Each number is 200 + 20 x the weight over its row's rms, rounded and kept within 0 to 999. Layers, rows and columns count from 0. The size before them is the row's rms in percent of the matrix's.

# layer 7 MLP up, 1792x448, rms 0.0881, rows 221-327, columns 256-287
100,216,192,180,189,233,164,186,213,233,171,230,218,200,172,186,210,136,206,233,223,173,176,214,207,206,198,188,186,187,190,200,201
129,177,177,209,200,204,205,199,212,238,219,179,164,204,226,172,197,234,191,222,203,190,221,184,191,207,205,198,179,167,181,228,180
093,200,195,210,236,169,190,231,184,211,191,191,172,221,199,192,196,196,202,183,201,184,236,198,199,202,234,201,153,179,218,231,196
100,201,207,209,216,231,242,208,184,222,188,218,186,178,229,219,173,194,190,239,158,224,188,200,213,210,241,190,164,207,204,170,204
099,181,177,201,241,203,205,177,235,195,215,219,193,185,209,212,221,204,187,155,214,194,194,214,150,193,194,178,183,231,185,232,178
101,187,180,196,246,229,217,243,214,217,205,193,222,176,224,178,208,165,198,217,173,199,197,187,215,175,201,157,213,206,209,205,198
095,168,195,164,198,191,218,196,203,152,160,184,191,181,214,173,214,181,189,189,190,212,217,180,212,203,210,162,194,192,177,186,216
104,163,189,203,216,193,210,172,227,193,192,179,192,213,193,194,231,190,232,219,178,180,192,221,205,193,205,205,173,219,211,225,214
094,200,218,202,200,226,217,209,197,178,215,208,204,180,188,152,232,182,177,195,219,208,222,189,222,218,165,215,200,186,204,227,228
096,152,210,207,199,199,193,180,223,173,217,199,211,203,185,185,179,214,203,199,214,206,227,156,212,227,221,224,144,226,195,175,201
097,191,189,190,201,192,177,166,208,202,184,183,232,198,215,205,203,201,197,223,197,204,203,186,186,172,186,202,224,224,228,234,219
092,224,209,197,214,171,207,222,231,205,215,188,190,192,247,223,241,182,213,197,202,185,162,187,191,201,182,215,207,191,205,205,236
098,190,169,206,166,191,216,208,208,201,217,190,217,223,161,183,193,173,197,193,189,185,185,204,218,226,230,199,190,211,208,229,209
112,176,197,203,233,236,191,219,223,180,174,223,200,241,169,148,155,210,197,180,202,192,198,201,228,216,213,190,180,227,208,195,201
093,232,229,156,195,203,167,198,207,205,230,210,187,216,207,166,223,208,179,187,232,202,190,196,203,186,208,230,219,165,178,210,196
096,215,182,179,169,243,205,204,188,214,192,186,218,214,193,228,186,194,214,223,218,189,221,194,205,201,197,203,210,230,193,231,186
099,231,219,190,193,198,200,207,185,222,196,213,211,193,225,206,213,177,213,197,213,184,209,194,217,202,198,231,201,194,195,207,201
094,193,225,194,162,217,203,230,249,204,218,192,222,179,199,185,219,180,212,169,229,206,185,222,189,156,193,216,209,202,167,201,208
096,217,190,222,184,166,207,185,185,205,174,200,204,199,204,180,217,215,184,165,220,204,191,248,211,171,202,212,198,234,200,211,172
099,157,208,190,158,200,202,220,185,193,209,195,190,219,247,241,188,219,195,167,178,208,196,212,178,223,225,193,235,169,209,206,184
096,212,221,193,217,188,177,202,231,229,221,184,178,212,205,207,173,207,218,208,224,171,181,178,238,195,203,203,189,203,208,206,164
093,176,184,218,213,192,191,187,228,223,194,206,197,213,169,171,206,211,182,223,196,181,172,194,222,206,174,180,230,223,185,222,192
100,209,205,199,201,211,168,203,199,198,247,180,184,177,224,210,161,202,230,194,176,205,218,193,236,208,222,170,171,199,202,235,191
096,158,174,213,189,191,215,188,184,179,207,195,222,198,199,206,200,164,190,227,198,238,223,195,207,205,197,196,202,209,206,224,156
098,201,189,191,185,235,208,204,190,199,248,175,204,247,209,241,207,205,206,175,213,178,247,173,204,193,181,206,211,200,205,239,180
098,188,184,197,185,209,194,191,208,200,184,179,201,198,206,213,199,185,152,191,206,190,223,194,198,192,223,206,210,198,171,171,177
095,184,204,197,224,197,197,197,198,204,181,197,216,183,185,160,192,216,176,172,198,218,217,221,183,187,209,168,203,228,206,204,187
093,241,194,195,227,201,174,193,238,183,186,159,221,196,191,176,209,162,233,196,222,165,168,192,242,179,169,202,168,203,179,191,193
101,213,211,215,228,175,174,214,186,188,223,190,233,145,173,177,175,191,192,179,193,198,205,200,209,238,194,197,168,170,207,178,225
100,198,213,234,186,219,212,173,207,192,177,181,220,197,200,220,207,186,240,173,207,201,151,197,165,193,231,181,197,199,179,210,184
094,209,193,204,212,193,237,197,184,219,181,212,197,197,205,205,203,182,173,215,203,196,213,204,197,201,176,224,202,200,206,198,154
099,209,235,182,235,197,193,192,207,197,209,163,206,185,231,192,184,197,181,181,196,188,260,199,206,237,191,162,189,171,156,238,189
096,222,215,228,199,197,204,183,178,191,207,228,213,223,151,225,217,214,192,245,201,212,178,199,173,211,207,223,183,224,196,230,240
096,205,232,208,216,214,189,217,226,214,182,192,197,235,194,166,226,193,207,220,205,210,186,222,215,198,175,186,176,228,169,228,214
092,179,229,192,196,140,207,175,206,190,174,192,179,209,166,186,176,168,216,220,203,196,222,165,219,206,199,201,199,213,188,244,217
103,221,212,176,206,184,200,196,180,212,208,241,221,230,201,197,197,174,215,179,187,201,190,213,178,235,197,170,250,218,228,219,184
099,181,228,176,219,218,210,189,207,225,164,206,183,213,184,196,197,213,199,179,175,196,176,177,199,228,201,216,196,194,222,186,197
096,161,187,201,204,147,238,189,193,195,201,213,221,217,187,196,192,178,207,195,218,198,194,184,209,235,209,213,221,206,196,240,203
102,209,191,195,186,218,163,201,201,208,197,158,215,212,205,202,192,198,199,178,213,213,198,209,191,193,195,183,218,211,198,179,198
086,183,199,214,215,229,205,192,164,186,200,226,200,209,178,210,213,207,202,214,195,206,199,195,200,218,192,205,196,238,170,188,170
107,246,202,211,199,193,166,205,205,173,211,222,189,194,233,206,216,177,193,164,172,198,217,206,180,181,233,170,209,182,188,220,217
101,165,197,164,229,224,184,189,197,195,218,191,202,187,256,207,203,203,177,185,172,168,195,169,176,190,197,209,202,207,195,246,213
101,195,197,197,224,179,215,232,213,192,196,183,221,163,219,221,195,199,198,181,207,203,164,198,214,178,196,216,231,218,214,219,145
096,227,215,178,201,207,211,236,201,194,181,186,202,199,179,172,195,174,209,178,177,215,205,188,178,220,223,228,204,238,201,219,191
119,203,213,173,191,201,204,180,181,208,192,218,223,227,202,177,189,194,220,205,196,218,217,210,207,182,200,210,199,207,181,160,229
095,222,209,184,198,217,196,199,180,213,169,189,183,231,210,206,221,208,209,193,212,192,160,178,163,204,222,218,209,214,188,211,203
101,228,200,207,195,178,211,159,235,177,191,181,214,200,188,189,195,188,190,193,209,224,193,219,162,209,218,242,239,189,212,196,205
103,193,226,219,197,203,224,224,227,218,222,179,200,186,213,156,222,179,211,195,185,206,172,190,214,216,193,225,201,179,214,209,213
097,227,176,208,195,158,212,227,200,211,216,205,238,196,222,234,202,214,194,186,233,215,201,181,214,191,227,214,195,207,204,203,199
102,237,200,185,197,264,180,186,239,191,201,197,167,216,189,207,222,200,186,191,191,212,179,196,144,193,196,227,196,172,216,187,221
102,180,203,175,209,189,202,164,191,204,227,230,213,213,177,234,199,194,189,228,226,205,201,197,187,196,223,195,219,215,178,212,192
112,149,183,212,205,220,182,175,245,189,198,231,196,199,187,210,216,201,222,199,210,195,222,170,184,166,210,190,207,206,206,180,223
093,190,196,193,199,203,229,193,191,216,208,185,198,182,188,224,201,179,222,188,206,185,220,182,181,200,158,212,195,205,191,216,192
106,173,196,210,175,200,171,213,210,241,190,223,193,201,179,168,247,208,163,226,198,175,242,235,200,206,213,203,193,198,182,216,232
114,195,176,173,189,199,195,178,212,230,249,197,204,186,208,167,205,213,178,203,215,220,218,206,188,221,201,185,139,197,193,169,236
092,175,209,178,190,189,208,219,245,207,199,193,212,175,203,199,204,203,213,223,207,161,214,213,175,195,188,211,187,204,211,222,237
091,175,228,226,190,206,214,201,160,150,191,194,205,192,223,205,194,197,222,207,188,227,213,182,198,179,202,190,206,212,185,172,197
105,179,224,204,152,210,209,178,195,217,226,180,191,229,197,180,241,208,195,210,202,253,171,194,175,171,212,216,160,202,175,191,196
099,161,225,208,179,200,177,219,220,175,211,177,197,187,233,217,194,204,190,238,205,166,200,197,184,203,215,222,217,184,213,180,197
100,185,200,182,189,184,185,207,178,223,232,222,164,183,196,202,202,218,158,178,233,201,208,200,199,199,170,196,192,178,199,209,219
097,196,196,191,182,203,215,201,203,234,230,187,222,226,179,204,182,221,186,222,233,142,198,211,201,192,215,205,183,223,216,185,215
105,214,211,239,201,233,206,229,211,175,210,222,195,188,200,213,190,238,212,206,219,169,212,195,202,181,233,203,195,186,176,228,194
096,169,227,202,194,204,190,210,186,212,175,204,212,177,187,210,210,158,169,187,218,214,161,235,204,221,222,196,192,175,205,156,182
100,204,224,216,209,170,185,189,224,207,176,178,199,196,199,176,238,224,251,190,199,204,205,214,160,208,205,171,193,202,187,235,196
099,182,178,180,167,191,172,229,181,197,217,165,193,223,176,231,217,208,208,226,215,181,184,196,204,182,197,199,173,233,211,175,219
098,192,203,257,192,222,232,183,198,226,200,168,193,205,187,226,208,192,189,177,200,179,195,201,224,214,213,206,199,209,187,206,215
096,177,158,199,171,224,215,201,187,210,175,193,212,206,156,186,213,220,219,222,140,183,233,177,214,193,182,201,195,210,186,225,216
099,227,233,208,195,203,204,168,222,173,207,179,191,180,228,214,148,199,187,203,188,186,183,219,211,246,213,204,189,202,181,211,241
095,232,197,206,215,178,203,199,179,197,226,239,208,219,195,187,173,197,163,202,183,205,173,177,252,208,217,198,171,225,203,235,219
103,197,187,151,161,165,205,214,220,196,191,212,201,201,180,195,189,157,182,200,206,201,234,211,250,178,183,166,203,167,181,199,222
100,177,218,184,192,178,183,202,199,198,211,198,214,149,179,226,162,201,187,209,210,201,215,209,210,191,184,221,182,223,192,223,175
095,219,228,206,205,200,231,207,238,174,216,166,222,183,212,227,187,206,220,219,190,170,169,213,234,216,234,190,213,200,191,217,219
105,197,239,199,240,219,180,179,188,205,232,222,171,200,154,230,207,229,182,188,204,192,243,192,198,217,215,186,206,194,182,223,199
110,186,215,203,217,173,191,164,174,245,168,202,199,228,208,185,180,178,193,209,180,201,181,165,196,216,179,243,169,195,213,199,196
101,201,176,193,196,205,162,201,217,233,199,245,207,188,211,174,201,200,175,229,184,220,185,186,232,187,182,181,177,224,161,242,254
092,209,141,194,209,173,185,226,189,216,182,180,213,198,224,169,187,181,176,192,208,182,219,210,202,236,160,188,182,197,199,212,202
095,180,212,176,237,185,185,175,182,217,217,194,203,217,216,226,178,210,172,205,181,201,142,186,212,204,252,206,191,199,212,222,205
108,207,217,202,210,146,192,188,180,223,209,191,189,192,170,197,214,196,188,197,211,157,188,202,216,208,200,217,189,194,209,207,152
108,207,233,192,181,195,228,210,215,251,187,189,208,180,207,169,177,216,210,177,191,163,171,215,198,219,169,194,162,187,198,210,230
098,196,183,199,211,199,190,172,186,209,209,200,176,195,205,213,183,227,199,169,165,191,205,221,152,199,192,221,168,174,177,215,213
096,221,219,187,197,207,200,199,207,170,238,219,200,187,214,180,208,229,177,189,229,188,211,221,173,200,201,159,156,176,185,209,212
105,187,169,166,189,177,187,212,186,207,203,202,205,159,184,185,193,231,189,207,216,204,217,178,165,222,228,176,210,196,166,232,191
124,201,217,211,245,202,191,189,209,181,244,207,208,199,173,212,173,190,191,180,208,183,211,183,187,204,189,183,188,192,228,174,183
099,209,211,166,206,181,216,174,248,196,188,175,145,216,162,176,176,166,212,193,230,214,199,157,197,184,211,216,272,206,177,195,189
113,207,185,203,183,208,164,208,207,203,225,221,189,201,204,191,177,207,200,205,193,181,197,199,194,236,214,175,179,203,163,183,212
094,219,225,191,194,181,208,226,200,197,218,186,197,191,180,195,199,171,179,177,221,169,216,201,202,146,211,209,213,184,219,216,200
099,219,180,173,191,207,231,235,222,191,185,208,206,179,226,185,207,207,203,191,196,216,218,234,195,242,238,166,185,229,199,194,200
104,160,192,218,206,226,219,204,212,237,207,199,187,215,218,191,189,186,184,190,191,213,207,191,213,205,192,218,186,198,210,217,208
090,191,193,196,192,168,161,232,201,185,199,222,173,215,170,259,203,206,180,234,227,215,173,178,195,187,197,216,179,170,199,192,192
102,184,217,193,195,222,213,175,210,228,212,150,194,240,218,165,205,208,210,222,202,217,155,220,188,181,197,213,175,194,188,226,250
094,190,182,196,189,202,175,196,187,203,205,227,209,219,198,176,204,183,162,218,213,219,222,185,207,194,204,200,181,177,201,225,193
100,183,190,215,195,209,185,198,186,202,173,229,224,191,202,217,166,179,193,203,217,193,188,166,184,197,227,250,200,212,212,184,230
122,220,190,192,224,210,224,195,181,200,216,219,202,199,213,189,185,207,198,162,187,181,246,146,201,198,173,213,191,219,182,189,202
106,169,241,211,196,191,181,184,194,198,245,187,203,215,183,228,194,206,221,215,205,198,203,208,207,255,191,168,212,214,202,209,177
090,204,176,182,195,216,205,210,204,167,174,178,193,177,213,203,182,165,223,240,205,206,210,202,199,207,220,170,199,203,221,178,182
112,185,187,213,215,204,192,217,205,201,224,242,194,168,181,184,225,211,198,192,228,183,184,247,201,209,201,192,220,214,196,187,192
100,189,157,212,237,196,192,229,208,167,175,219,193,196,165,201,200,187,207,237,211,206,221,232,210,211,192,205,197,203,171,176,204
097,199,186,194,204,200,192,208,183,204,197,193,208,235,199,212,200,209,204,197,239,194,183,194,212,220,221,184,157,201,203,202,222
098,204,182,194,195,219,207,179,153,209,181,181,214,236,207,182,197,211,198,205,220,168,166,205,213,193,182,218,216,197,205,201,214
094,231,193,190,210,181,209,187,157,221,202,170,240,217,209,185,218,213,200,229,212,202,199,216,183,205,198,223,179,211,189,187,244
105,199,259,219,214,169,187,197,197,228,234,210,201,198,225,177,178,211,210,217,192,244,239,218,224,223,180,181,177,214,178,222,182
100,214,206,211,192,193,193,198,209,219,174,195,215,140,208,213,212,163,169,194,242,211,165,207,212,174,198,180,201,185,216,204,208
100,231,228,194,206,182,233,205,231,203,216,219,216,185,205,197,233,181,216,201,185,196,215,174,222,180,189,204,169,193,220,179,231
103,200,187,188,201,184,191,185,178,241,214,196,193,200,210,154,231,199,208,215,210,206,208,219,198,209,206,185,199,197,175,217,175
102,196,176,191,203,176,211,186,200,205,241,207,223,204,189,177,182,196,199,236,169,172,199,242,172,256,165,167,232,176,213,225,199
093,192,190,202,172,217,220,218,186,187,175,220,203,181,185,202,199,194,246,189,187,211,197,203,203,243,193,216,208,196,244,198,161
100,184,194,187,212,203,190,189,214,195,205,210,216,238,187,186,136,193,231,189,200,155,223,171,190,202,188,202,227,191,213,207,213
# layer 7 MLP down (transposed), 1792x448, rms 0.091, rows 221-327, columns 256-287
098,176,218,193,218,190,164,191,204,182,207,202,183,183,167,200,207,206,194,190,202,219,201,167,198,184,188,199,221,225,207,157,194
122,186,214,200,178,196,229,197,210,187,210,199,280,219,189,199,216,195,207,221,176,209,212,185,199,172,203,237,234,170,238,211,197
095,201,197,185,197,213,190,204,213,158,168,180,213,218,165,178,177,196,187,189,192,164,183,180,213,184,163,203,242,221,192,169,220
110,217,193,220,217,208,210,165,173,249,204,203,239,220,201,227,189,203,206,201,220,246,192,209,210,222,219,216,202,180,216,198,203
091,200,222,200,216,197,234,248,178,193,198,232,225,217,215,198,192,171,209,183,202,207,233,184,208,187,234,216,224,226,230,183,233
096,226,168,211,176,202,220,210,204,179,217,188,214,199,170,223,200,170,227,210,208,210,220,211,204,190,222,207,180,229,184,203,200
101,214,222,212,221,211,178,210,225,213,216,193,200,222,189,191,187,196,220,212,205,229,197,185,193,250,222,204,220,242,184,191,218
106,224,185,197,178,202,201,246,209,223,199,187,220,191,225,216,221,191,185,183,189,221,197,186,196,227,192,173,204,153,200,236,237
094,188,231,202,180,232,218,197,182,184,207,205,200,228,184,175,176,200,185,227,189,188,197,225,192,216,207,188,222,192,205,194,206
096,193,219,206,224,200,204,203,173,187,203,224,188,193,210,210,217,197,196,206,188,183,193,206,198,185,194,231,226,189,188,190,227
097,208,226,189,167,200,199,191,211,216,214,182,219,198,209,222,173,180,191,180,185,189,180,199,202,192,206,213,193,196,198,169,206
099,218,203,227,203,236,223,212,175,200,194,214,209,189,191,195,207,202,217,177,183,197,206,215,211,201,227,191,239,212,242,217,228
097,206,183,213,200,211,209,184,220,168,213,174,234,228,221,208,226,195,212,173,199,180,185,200,220,172,172,234,233,192,153,217,165
099,222,181,202,226,280,223,221,185,247,200,200,205,188,194,164,200,182,226,216,225,186,188,202,197,236,193,225,185,216,244,221,185
096,179,198,188,236,208,197,226,195,205,184,206,159,151,196,190,205,200,184,206,191,197,220,206,167,207,171,203,183,204,222,194,225
099,157,199,205,191,226,202,191,235,219,223,184,220,185,230,203,188,243,211,178,201,220,217,163,209,220,198,177,195,169,180,208,195
097,180,167,212,221,189,219,164,213,198,213,197,187,205,203,168,185,226,197,208,188,217,214,203,224,204,152,177,197,223,196,223,190
095,186,189,153,195,197,201,207,193,218,220,195,211,192,160,223,161,204,204,211,142,202,213,181,178,201,181,239,157,220,232,205,199
097,193,234,197,200,219,183,193,225,218,258,184,207,202,209,198,196,199,157,210,196,173,210,188,161,200,195,223,205,200,165,163,203
102,226,225,184,190,196,192,217,191,208,199,212,250,177,137,224,205,201,195,197,217,174,203,217,193,187,158,186,195,191,202,193,169
095,251,227,215,208,195,234,225,195,199,213,190,225,201,227,202,226,172,159,200,197,195,196,193,170,176,171,199,225,187,205,224,210
093,158,211,184,169,198,230,181,221,232,225,167,204,205,196,222,227,212,192,201,190,219,196,181,208,192,225,215,221,228,178,192,208
106,221,223,209,209,200,185,183,173,193,192,215,230,196,189,230,193,206,174,179,209,213,178,259,192,182,191,221,215,198,209,226,196
100,224,206,213,197,209,179,173,228,226,203,214,187,194,192,232,171,205,187,216,193,161,180,197,180,216,225,221,202,184,212,196,247
099,219,214,218,201,181,194,203,182,214,180,178,185,194,196,224,193,207,201,198,174,187,209,215,197,169,177,187,164,205,157,210,206
096,208,238,182,252,174,154,227,207,177,194,198,202,219,210,198,199,219,208,190,189,211,200,182,189,177,215,193,221,179,187,217,230
096,199,228,198,215,211,207,193,214,256,205,209,190,190,208,203,186,194,215,177,210,208,209,179,165,197,220,184,189,197,199,201,226
093,164,222,205,195,245,183,200,217,192,198,227,197,224,215,235,212,228,172,198,162,234,239,183,186,176,181,183,192,207,213,224,212
105,198,217,244,224,186,241,221,183,207,188,183,228,175,179,221,206,170,191,227,190,193,217,205,201,160,197,194,237,189,223,203,235
099,133,196,219,216,184,195,205,161,217,206,216,196,181,188,181,206,194,183,195,178,187,206,182,219,201,177,174,220,218,185,200,219
091,219,187,176,184,212,202,188,192,201,198,192,207,198,234,224,203,216,198,201,199,201,227,230,184,180,192,207,184,195,182,179,196
098,220,221,200,197,186,188,192,225,192,188,172,221,197,198,213,207,184,194,213,162,171,196,236,221,172,236,223,202,202,203,237,198
102,175,214,232,197,215,223,203,228,203,271,216,202,230,185,195,170,244,188,187,186,210,197,216,214,171,216,196,189,192,203,188,227
093,223,182,180,162,206,208,225,199,146,203,182,192,193,179,238,227,232,212,194,208,181,181,174,188,212,214,213,228,205,254,214,206
094,231,202,174,229,217,208,196,162,222,189,219,214,187,223,199,195,197,180,201,215,203,239,199,200,196,219,196,198,207,218,150,214
099,176,184,197,211,193,233,201,183,212,187,188,180,198,231,203,204,200,168,193,192,199,216,192,185,230,177,181,205,193,180,224,217
098,208,229,244,219,219,213,202,197,197,206,194,221,236,195,165,210,232,218,211,206,212,216,211,201,199,197,186,190,205,211,202,205
103,191,174,256,242,199,194,211,193,180,186,184,223,198,234,205,202,211,192,183,212,214,196,226,170,198,178,214,218,186,219,172,177
102,213,216,196,229,212,186,205,191,170,218,183,189,170,202,164,212,216,201,188,212,223,209,179,197,195,212,188,180,194,187,190,227
092,208,228,180,234,184,222,219,166,216,144,235,159,189,223,197,205,232,201,196,169,178,191,215,230,233,248,189,222,213,224,206,201
099,179,224,181,208,210,202,244,189,191,221,234,166,203,205,165,211,189,213,197,216,211,230,163,232,195,235,171,202,183,174,213,201
096,196,204,201,257,150,196,198,188,227,185,187,230,194,202,192,200,170,182,220,188,192,236,161,201,219,214,157,188,165,218,246,185
099,205,179,209,202,189,222,194,201,227,217,181,205,211,210,221,204,216,192,239,198,184,222,246,195,178,201,178,180,178,161,176,214
093,191,236,182,201,213,205,223,181,240,191,205,206,210,253,190,216,166,193,208,225,184,216,195,212,199,211,195,195,198,202,183,219
109,218,209,225,197,198,193,178,221,185,215,183,173,202,205,210,217,170,215,173,196,188,171,195,184,196,240,188,180,189,207,205,183
103,197,201,169,203,167,193,187,197,198,194,188,178,200,181,235,188,194,173,226,240,217,217,186,180,209,228,175,222,194,210,198,217
104,200,214,185,157,169,196,172,213,203,187,169,218,195,184,229,215,205,210,198,215,152,192,197,217,228,199,188,188,180,210,242,212
114,200,196,199,200,209,233,198,184,207,207,189,228,178,237,221,210,209,232,202,212,201,194,226,219,171,175,203,198,217,204,203,211
097,203,213,213,220,206,211,202,208,190,225,199,214,182,206,205,234,176,217,235,208,226,184,209,226,216,200,204,187,194,215,199,184
097,213,197,200,244,244,202,185,189,188,206,225,185,218,189,211,179,191,204,209,197,214,236,201,202,207,172,235,185,196,164,190,185
104,203,190,224,181,171,176,166,222,218,198,212,201,229,198,203,208,210,232,178,176,215,182,201,197,181,209,229,190,193,190,212,231
103,202,213,208,245,172,225,197,205,256,199,208,206,205,201,204,209,235,206,194,236,202,218,205,233,186,169,194,218,209,195,213,241
100,216,232,189,183,219,175,226,214,195,208,220,206,214,185,190,224,177,207,201,200,205,234,239,231,177,213,193,186,183,213,195,185
109,214,219,252,164,211,202,246,178,206,213,203,195,218,219,201,201,239,193,219,219,192,249,235,231,193,194,206,228,211,200,229,232
105,184,208,200,177,243,214,173,179,201,212,212,191,225,214,191,205,188,211,227,191,187,217,214,222,220,208,195,186,189,179,204,183
099,211,192,201,232,184,252,194,195,182,203,214,189,181,191,216,211,182,169,237,215,243,160,228,214,205,201,206,208,188,195,214,202
096,187,160,200,215,195,182,224,242,227,193,197,165,209,185,204,197,217,208,201,198,191,200,184,228,177,215,163,181,190,186,255,203
101,215,184,188,211,194,208,181,223,184,175,216,194,187,212,167,172,170,167,216,163,152,218,236,181,208,219,177,211,231,228,171,192
102,209,189,205,219,204,245,188,194,214,192,198,247,205,174,195,206,187,207,212,206,207,217,227,213,197,198,230,214,198,185,225,209
096,215,220,231,218,192,172,183,176,240,204,202,183,210,187,213,180,214,213,188,204,174,150,235,184,221,195,173,204,207,199,212,146
096,207,211,238,190,223,233,227,208,170,249,220,183,187,194,183,169,186,200,202,199,204,190,183,196,185,200,200,195,199,159,227,200
114,187,236,181,199,177,204,211,184,155,205,226,220,210,185,221,221,203,214,201,232,191,196,162,199,190,200,239,199,208,186,192,183
095,196,218,211,221,211,206,202,180,198,217,169,190,214,191,161,187,186,160,204,173,230,186,173,193,224,194,214,171,191,184,198,199
095,212,153,193,242,220,198,233,220,194,229,167,227,203,192,183,211,159,219,183,225,218,170,226,206,177,189,175,190,188,194,217,202
109,217,212,190,186,225,217,228,172,183,209,188,190,200,210,202,195,172,182,164,222,194,174,213,217,207,166,229,229,218,185,224,243
102,195,233,200,199,213,218,197,198,202,228,197,216,218,202,224,165,159,198,221,216,179,179,206,192,200,179,205,215,232,199,220,187
095,213,207,210,228,243,173,205,199,188,215,209,159,175,200,178,196,168,196,190,205,214,185,193,205,185,188,168,181,187,235,211,184
100,197,196,234,201,157,195,220,167,220,218,201,211,209,207,219,199,202,182,185,184,160,148,241,217,200,194,195,238,194,222,202,179
104,226,189,226,236,186,194,208,228,194,191,211,185,167,208,233,193,162,197,185,207,184,193,180,228,226,214,191,200,208,188,219,190
102,214,220,193,231,231,179,196,208,201,186,215,195,203,191,205,164,193,159,196,220,205,222,213,172,196,200,210,199,232,220,209,239
097,203,211,199,239,194,189,202,223,240,184,198,197,205,205,226,192,215,229,179,191,223,188,177,167,186,182,169,210,199,227,222,230
100,170,194,187,202,203,194,188,182,235,212,213,185,201,206,177,209,202,193,165,175,229,180,192,142,184,235,150,191,189,234,212,232
103,167,186,209,165,173,189,231,155,176,182,176,194,238,181,207,211,212,195,194,182,230,218,196,156,193,217,151,179,196,185,224,188
101,209,175,211,152,192,214,209,191,197,220,203,221,196,230,220,199,184,196,192,192,159,154,167,244,192,196,204,240,156,231,239,191
101,210,208,188,180,169,185,174,216,208,239,200,228,182,222,205,197,202,209,211,247,200,205,239,226,182,164,207,200,252,166,217,183
091,189,200,191,156,224,200,163,193,199,209,220,201,194,198,193,209,236,230,181,211,208,200,176,173,193,205,184,215,222,247,178,193
102,183,207,187,217,192,174,195,216,211,256,188,206,230,247,164,207,198,213,206,213,196,184,199,206,180,183,203,169,192,198,199,209
106,220,176,228,177,200,200,243,198,189,215,194,199,202,190,170,194,199,204,220,206,190,162,233,168,173,193,233,181,207,213,219,189
113,192,174,187,185,180,195,222,222,234,219,182,194,187,199,199,202,219,227,176,174,197,197,173,227,217,175,164,215,201,175,235,213
104,198,216,194,183,215,260,228,186,231,204,197,182,187,196,171,180,207,183,190,195,197,198,212,201,200,205,201,225,185,213,212,189
097,206,199,221,185,206,197,182,218,183,205,208,196,193,233,233,212,200,146,215,193,195,181,188,199,216,236,216,190,219,222,198,183
105,232,175,199,164,197,228,175,196,188,213,216,229,202,201,220,161,190,192,182,196,172,208,188,224,208,195,181,181,195,229,157,214
122,216,181,200,196,186,203,181,215,178,220,205,179,197,194,223,186,184,186,158,227,217,206,169,194,200,183,169,185,200,206,203,205
103,219,181,220,225,223,213,216,194,222,155,217,220,200,195,216,167,244,185,204,205,198,189,217,230,186,220,176,208,191,246,185,188
111,160,215,201,197,197,187,213,194,180,216,170,211,203,209,210,219,203,214,199,192,204,206,217,205,213,205,219,191,210,173,191,195
093,218,203,203,207,203,187,222,177,201,199,202,205,219,209,236,213,168,201,238,174,216,211,210,177,170,214,218,195,194,190,278,213
101,214,216,223,177,152,198,180,196,216,177,177,189,231,205,212,183,208,224,216,221,221,130,165,184,198,171,204,192,194,201,212,178
095,181,210,181,203,211,212,206,180,225,185,200,215,177,201,198,197,213,212,241,201,207,181,212,205,227,208,209,180,197,153,206,194
098,216,202,203,189,202,208,197,240,212,208,231,247,179,197,195,217,176,205,205,193,208,241,209,197,188,182,214,204,214,179,218,212
100,199,190,165,235,211,216,215,227,191,207,199,189,213,189,190,201,236,188,234,227,208,205,184,249,206,248,202,207,236,205,224,168
088,200,200,210,200,179,216,211,213,216,203,209,207,209,185,217,196,204,209,190,208,153,276,201,205,207,199,207,159,210,192,211,230
104,211,156,165,244,209,191,194,220,194,208,235,175,230,215,208,203,182,222,227,219,177,187,215,183,190,205,223,177,217,151,200,213
107,200,210,218,186,157,204,181,185,207,241,233,192,231,207,205,190,208,202,168,201,212,218,187,218,260,160,212,199,220,223,217,194
124,186,190,192,201,190,208,215,212,240,218,210,164,192,185,209,233,185,227,207,192,248,159,223,204,220,231,204,232,239,213,190,191
089,205,202,212,206,221,196,200,202,175,221,198,202,225,218,174,173,211,207,198,205,190,219,229,205,193,212,204,208,220,178,183,218
108,176,217,193,157,242,208,216,178,197,214,198,231,206,209,196,219,213,186,182,235,174,188,228,206,173,206,215,212,198,237,220,184
097,219,193,233,213,237,226,187,161,194,175,217,209,217,214,203,197,196,245,205,216,174,252,200,218,174,186,225,192,193,202,210,231
103,196,160,204,173,179,179,181,186,189,217,218,191,193,190,180,164,210,166,173,194,165,182,208,181,163,186,212,156,191,231,231,180
098,188,224,221,206,223,201,240,220,199,186,207,196,197,192,194,217,197,209,222,215,238,185,218,188,183,192,213,179,217,197,209,205
100,197,262,207,176,222,157,216,193,181,188,222,212,191,236,194,216,187,193,186,178,222,222,180,195,219,192,218,194,169,201,172,153
107,229,183,206,192,200,220,184,203,203,203,186,207,206,203,199,174,228,202,223,216,192,201,195,202,194,170,191,234,220,217,214,224
097,218,209,206,240,186,210,192,209,200,217,200,177,219,214,225,182,199,205,191,199,188,203,207,228,193,193,142,188,212,206,185,207
099,205,176,206,182,203,156,190,196,208,203,187,202,214,245,235,164,170,192,198,222,207,199,210,184,225,181,197,235,193,201,208,198
102,197,185,179,221,184,197,190,189,198,224,225,214,174,205,208,179,195,228,204,185,200,191,208,206,226,182,179,211,207,176,206,189
102,197,224,194,188,246,155,202,203,229,187,220,194,151,199,197,205,207,171,199,210,191,200,207,167,203,213,178,195,174,241,177,216
092,179,192,233,178,215,188,200,198,189,221,186,212,188,224,213,214,190,163,188,205,147,206,191,218,188,172,183,209,188,181,190,190
087,207,213,235,206,225,233,214,179,187,220,182,222,189,219,193,198,209,159,199,180,230,187,200,214,204,202,204,203,183,251,189,157